{
  "activation": "swiglu",
  "rope_fraction": 1.0,
  "parallel_block": false,
  "init_std_qkv": 0.0279,
  "init_std_o": 0.0,
  "lr": 0.00447,
  "decay_fraction": 0.835,
  "final_lr_fraction": 0.05
}
Each number is 128 + 32 x the weight over the matrix's rms, rounded and kept within 0 to 255. Layers, rows and columns count from 0. Numbers have three digits each.

# down: layer 4 MLP down (transposed), 1024x384, rms 0.118, rows 928-967, columns 240-287
# gate: layer 4 MLP gate, 1024x384, rms 0.12, rows 929-968, columns 240-287
# up: layer 4 MLP up, 1024x384, rms 0.125, rows 929-968, columns 240-287
down928:155060109110129126122255121120136098097062073102125172145137122141104144098122145103083095087088092158116077160129104119131142119167091120102111
gate929:169121111114173138099127161078177111105099131130126108178090166100115084163172128123084140127099154100098141090123109194149096112148148137131100
up929:117077096123091146130108121187139148101084129156103171085170063164096115149103149190085151127181145132172142095076132118160103206158151122157149
down929:133141095114190122171143170113096082141087162108134096063160137118143149106114086142110114132111152152157094129140111116063113154083175111182105
gate930:102140111156106094164052168174123130148110117063124125141104136088049140080107164140077160099119126098108148184138187132103113085106092050119121
up930:124169158101130219169175101115111122147128121183100132177134178121176159144151129167187139135149131127169101111069118122180047108102137138118141
down930:122047148130149110113148160061148185092026117181107129107120128111107193145160042106120073198120171099150097170187043111192180120090127162188129
gate931:105163147129208115222148161174144126123153069103166133128110145162113130134056083127177145122091159141158089106131145165115126068122153137171095
up931:182142061152100167120175036107110166102167142108144117115157118146075155135088121103176090098099123093101155098172137108125122121127111120160117
down931:154136088156124147168101120085126129100124156106128049120201143120150129121147126141056122155152102208123153095183180090135154117099123197161151
gate932:173119100137144080160132155142167155106095093130122178194133092140096151111174106130104143099108142153149115129132103161112142115110163091143103
up932:142141176151132154096162115129079135161141149116085140129071137117150131103125124100089150140118154142149103161125165118147099100116107145138133
down932:138106109206090161145080114157122179106126178113123111148175084138128134121139106137136140090072136076084102115134093132108156128117125066119102
gate933:154116086095125165128158153117179085172171073130143099079091122067144115141136188146097158115157110105082167112132098100131108204092128185167098
up933:164172081138135083114181124139084107139135109105143148079128106139093091128150115106068181164079134144121157130091115162124112075154127146153128
down933:093094155184119102123159136150163084111116041153089160136083175134110126166153162138117134089120157115134180088154147079182176183162144129162170
gate934:190093120150139151153135157134104172097183108107046134099152115115207146134165174074115069097160128143083160132115105165057125136134107091138083
up934:097104127204096158147141131129120174153057115129120126133115143100167135133107156101105123103085158211202106140175165162152155152110115131192156
down934:077180140182138158121155095130167108157113152124218192122105140058104108087192117091115158149171117125172132166136140155146126074094120174152141
gate935:099165134192111054198123159114105035056167122083110069136151131131106105149139077141099093073155119065123149135116127131107091104067114151156082
up935:068109129092091140088107138144166149112090130126124139142140124155115123234102137207122130048135113102138106096104145118084186150122105141047115
down935:163095190157130123093107087114174160137101151130081116144130088133141162160112133157108115137134122155099145150134097159142140115086065178151170
gate936:178133141046070140132116125041153124125137142092062087139148124081095062147154078148166131167134150098089126154093063114115109139123135106112141
up936:087150125175088072100106128117111143126158104086174127139154073111074164096107171062058081082061112141103143197152127107184112143088132135106156
down936:115095142173152025117129139121103124156103180075095084158153214124091150161144109092149118085055167102142121180126158119152128157137128160062156
gate937:120214109084142151107118120156147162091162173140179121134117136134152109084119097121196115122105174162126184125147159179169108149080160110103115
up937:122094136138117163145138105129128109110129158110122152153187117127097128124048147127131148083144111162157129176097078150090085147085152101047143
down937:109115105037117133120124220175104133089174076126108193163063119109121104124157129124129094210140071158136145169148172099193150046149112139169157
gate938:160102208100131131099143168152130128109183135127140117125113070119112107110105112125152102105128132181098108165107146137134130144087107197149131
up938:158165065126145110140116177111151125144223137123087091147176174111163124149173136113187092154107130103114129105166126090162189130100124130097124
down938:078026119081126143125090118062110111108112127126137121147108131119154149088135138135120167160102102125100122157131135103151120148141109179115150
gate939:100094087133126158147178157132102148073146095050126110168165066097141071152133121122143153140132125114172143150141204135161108105053090079135048
up939:112132136182192159106115127119183130114123152118167172074112163064179104136109101120126140119082088145064043085168087063131107126085080106123080
down939:133163087151168127116155180153158137169119150000133115185152125095189167101169153126097158172071085156147137177083162116122095137127110067148138
gate940:143140173136155170125182056116133133131081167152154102110111130110144156111120090134148162139143135073101158148127123181156083141189129130175139
up940:131131123087092104125129192112146141091077130147102125132096193111196121116171120164118069133173121149114098101151143173109112134038080150142112
down940:134180163115144097133114090132106066117213102191117155156099141096128189127096152136148063121136167080179163164132094152050151127094091157080127
gate941:140085118177177100150116106146172184172097186100084157149182159058194103086118096098101072109113101105102149167126141123121137145119130150124181
up941:072125169186159130100120159135150159197143095102129085106117103084151119134145175115165109139138083085150134068144160133090125126115171081148086
down941:182179090107138139144180148124092104123101130168073115123120119132113079081064169138141131131131098141194119079148121141114114113137136111140156
gate942:119132111137141175100102109071088142144099121207142143115187083093151153095079172118123157128079201069090098120116122153137122110092165177146071
up942:112127110131172107129091097124123071068107141116116161075092132130163146158155136126168160144111122062139091188127063158165136119083154081120119
down942:147149144167082159088080156133104168093197125144137123177072160131124103168136111127056156141076122188145082099130143116109139074134159190136097
gate943:114101057106178154231166123123118158082080155139159112085150065060092061186148168143189142156111131108079148121170094088163043113139134107161129
up943:137141137203139114138095107117113153115079122125102103146107126054158134232170154194101158150104121088169098157131070174179158080166164089084130
down943:197089119176124161132171128115086117066128163089151089080113132144128108136140140123174079128140149188127146160170129138199171093112139162122166
gate944:159135087078119129132148144034082151091126143103168099122091138082110168108168167135085119079156103109140133130136109133138149101196157165117070
up944:141118112080174187118134129165135113156148113149114089132153124119079129113156127123099132136101108155168186208134109120130116121156106132121109
down944:138124157075091185111125138130126070098123082125160082092120079147112109159182133096107158120125150131151124131145145096123143143073135158114138
gate945:131128103148101138074124145165099089108120121083159137092148126092127147128198089132149111183121124094201078153105080141082137153124118077080142
up945:109071163079148133135169058102116093095141115176143123145072128138159137095082123110110171143107176162134142151078162195168145106161091146134153
down945:127135129154124168139159140051146125112025141157091121148118081125128102086125108167093089147114103122173130183129128108143210122108147064123127
gate946:154127119124137146116152161112181114130146124063129128135087169139123073128148171068136145118160158147060134141120144172146186086108153103144072
up946:097094182134112120076104108128099103128131143111160168211130164114207047127198117097114143143099125128168133114085126127088167145114141123127153
down946:116098099154177096178078154106146171126172155126150154093108216117127150122137159170115106135114196103096117177154140105113141146139181133134142
gate947:060075102150171127133150093094085165143153055138092147201115145168081116094121141127096096092191205101124152133147196086123058116139056132142112
up947:122150138087138149123152152145178106125131066087121117117079161140122092116092072129159150112118077080154195099153118093126117115124159141154129
down947:128210124148107142078161092154057090114098135146132129081129127180142136153117100139108090125091099116073118129157142157124097090198083081090118
gate948:159131158211156125144154148139072131107073122216160118166153139139129147127114089134203059107039148131116080158069071139142019074090105156100116
up948:092149177167138099166126117143121050134195142107095106123100147118088131136110099092154086138119144135072116122135074093116126133045095169127118
down948:131073162116112156156110097165165137166172120148182125160172142169133090108131096163075159138108147132111131094121099095157129131101123077068172
gate949:130170069160164161142121106121113182129136133136074180083097127177144090113183084111120155074162114097155155095135119108067113129156151133154205
up949:154211190091118116148120160130103083105090094135089132141138134122068166122155162152186150099149096107100127109125130130154123141152105159136115
down949:116139133104157066068167121167134145096098069194110166074143129139102117091124099150100113126149159085174134109117156132112115098122167127150094
gate950:145170170158100183103098103112136183080123122124157126092074120128086096062140119111084120102158131146142137131144102168121073121134118106075079
up950:114158148077132144092044100128153145101152130153125098137145170133147140152106133146108115167075115104080139155155127200106109112102087205137145
down950:172119112140125132107137067073148107104084215188137118147141155182128117094109132138141161150143140163111147105093087058158142138171156122105137
gate951:043151062148209193120128165128066174156084158148098126129074174095098116164151105141184100138187096127129115167105109165040138123165108044077119
up951:069166176142169113154110111102132118115090110141187065088135094089094098066106125124132124133134127128124139105099140136104078123187110124202143
down951:131129111070116086145174060111079175104162090169127108234149116093094182127163166160118158156091131086143178095071109109139187132099175167143152
gate952:048142101088107185088143128111176144107096174129135156162157103090162139117110143135105116118093181143172117109150138112106134142122164143138103
up952:169104144095157159112129106140119162168200121164119098104099125140115080124140096172139170204159139136126093148112087116143143145133123140124088
down952:179180131141069076082135133134148209110147136080087141097123148108107144150096116086103148134128080117167079147077116134146236095119168143127102
gate953:108155097039103143153155145121120090103145114140094120132138128116087151177157141063091157094153121135127169118146091106145135142083125115121149
up953:108153088096075147093146104134183125141123129183141163075141117135128122195097141150173174118164148206138090118157100185160115080167096111133125
down953:141155147118146182196097117087115144146147153086160123170141078120155115179113103115111079110108128177130100151137092156069146116084080105158142
gate954:152126115116115151163099152162109087130150108107157118145075068148115149147118112144139121117164180167113130082170142118105136094081086123102101
up954:192130116132162143123126142100078178083081183105130073183148153096113142171085156202183086111105089138114121105092133178107096141147169125142120
down954:095116119113135086115187153100123132085150109133068145129130099123091138148134103137106129144246163097063127132141141153154095131131113109086108
gate955:134138126172088215111138190095137138109105077118123128167138137102171121088094124140101128063073099161166071121084147163139134134155115104130156
up955:162114167110194116095092094107095172145094198128182086135122165130105099088179129171123074142099178089064196160205164140135092162147061126159097
down955:100117162181128100107082142177158095153112093103177085166106099162136170114094103128129097144122117138168118189135136178119105111133143159141078
gate956:209173143126094156091161121123165208150144107102118129145121154098102134111074179136145177168129087117175160131130106118109158135145192146120123
up956:105124144158095113079152144153142149134137100149117166171119171172106162101109108063105203129100106114095100135157103124142124100132095185123137
down956:087120133121145179131105176142109148083136137143151140162148091112172130160125093056133117166167077099136157158153161092119178088064093086090126
gate957:082126062134110106156117174127123178184202109185157141132132148134156088139102123142124101102138114109096143095170081177159110149139109155130138
up957:122148056142147134131139145091110067141127135089120162127125101087124116092123120117126160125161148106075134157119114071124058102092163102117100
down957:119139102081161130149142176117145125172067132185093094097146153156148135167119092111131100084155164168094076139095125123174130077134073110054078
gate958:098072130090124091147158122138203164119065178139185060112096090128159135080122161130165178109141086130109160095153107109120077106137068110208133
up958:105110157164073166095120147111137113147097124135179093095143179152161091132119157137167158151143178161137146160123067170135019094099100075099123
down958:074108128104134103126144089123145114138102096151124103146127164124088125077138159154112132100189150120166169128085150203099130052110134127153100
gate959:154097126172098143161157132132105111138180108119098122151182129135103084085130155079134107128209125134130209184069072127140155098140119096129097
up959:155192123162159110154117090086150141125175139170162152146143134175141077126145104158112186133154109125112089168116150115112124082157147176088115
down959:109091184152138123132148188152078126138139100226167119074142128108088078146088143162119153188119158135165096169145166138079130127180159115153062
gate960:107096073115148119122145181098172172136214160140151100135121101136079126167084159128106137095091162112103105195098170138100106106155117117120129
up960:181121181111130114101140109124131075133075082115138139092192172124145082146182126045146057127214120148161093161085099185115079101063165124159133
down960:115062144153096094119144157132079095078136059071111125076155132090151148125151162063063151115210199174214053147135135136113167114107142165156167
gate961:104120182172103063152101142108137074142113170124150105098170118190176053147081175119108153202139165152181081100146129091060123095114106061175124
up961:100120161164094167133180133181121123172123130184162062135095140121077143146096146181112171072120115128175217156157167116119109190128122137121080
down961:068135136080090123067157124150179140137147155188166139143146168147135122205116081202128126090175156111184156082112128154149131097135097107146085
gate962:085094167098127106112149013142116148181116161042155129103092105110131126155133106151171137115115103105191142167182100134128101149159186110135145
up962:051174117120115116204184146174062117154110133176119115081140102163131086146168135111131112151145153134108162150117178138131101114214094099104127
down962:231165098108112083099165110168126128171130089085115147077146150081152143175133172125124150090131097161099119154136102120116210178111179121148175
gate963:117133094185108166185085156132141139137132159110096118140117148146179124151164168168126095076089090132170138148155123156134148104093161131213057
up963:107119172121113146133118120092110124137111165137146062134134180072144129153074095118164111125113130127087149197121181185137115156174123161111106
down963:103069150170138137100130160148127179132090074074167123154119161151128180068122197138146204085092141092134089113047103046165137069117079121078137
gate964:051133138135145141164124159093079100166190171167119157152171176169130131119152116100134138134122092130139129145164128125160163132092133181128180
up964:181032150149203125120112104133141116160117081138107108124086106164136122125153114108110124131096154186157155174081144146078191206089120065145150
down964:077120131133100158166104141163080129130133148075134159174131139155097112168141140082173114075068129132100099133133070140110155181098115059077156
gate965:151101137028120136156134154144098130149141116136121115164105178139134111133110125119118165089131140136150187148146083108128118087145095138111084
up965:152175104114129139109135035162162131119129121136101135089148165141146154070131157164110101091137154137117137095115146130144133135092144161177163
down965:163113163119184120111135127204109169142070102140089105159176151153160091115128123061125086113078166228115134167121086145094081128115138113085129
gate966:127131150179151138108172104139153130023133152170093131189147107178134127093008133193129044079137181153117152086110066086160130099211130136148087
up966:148090174115129079115125142100144168117157077110151133106143146126164089116151128102120134143173136131102094162073097136114166130101130148160151
down966:156115149124104099155065125134054114152158103157133125168142150120072204163178115152090123161139162141130114213139156111098083120073064123103180
gate967:082137148119127117123177146116126187114183119159075184138125183081125070120150137120124104133094120107077086143137110090090179148132189105197141
up967:149119162145142146129092108139139105113140112112119105132185135157148069134123092146114140032110126090121168141176155105088075124155163124116128
down967:144124104126081133154177115129133163107103130146078155157058159079079119120120139156110115115119060166142113123118142121135078131167072127071147
gate968:147112082124087177119073033146105134160114160102146137144126127079122127147130139166146104138152166094100128112127095161140136148096164179121178
up968:154160112093138141104151092133165094133122130122158107147140164141141086142104123143179077141102111138089155178149152124140059157137149160114107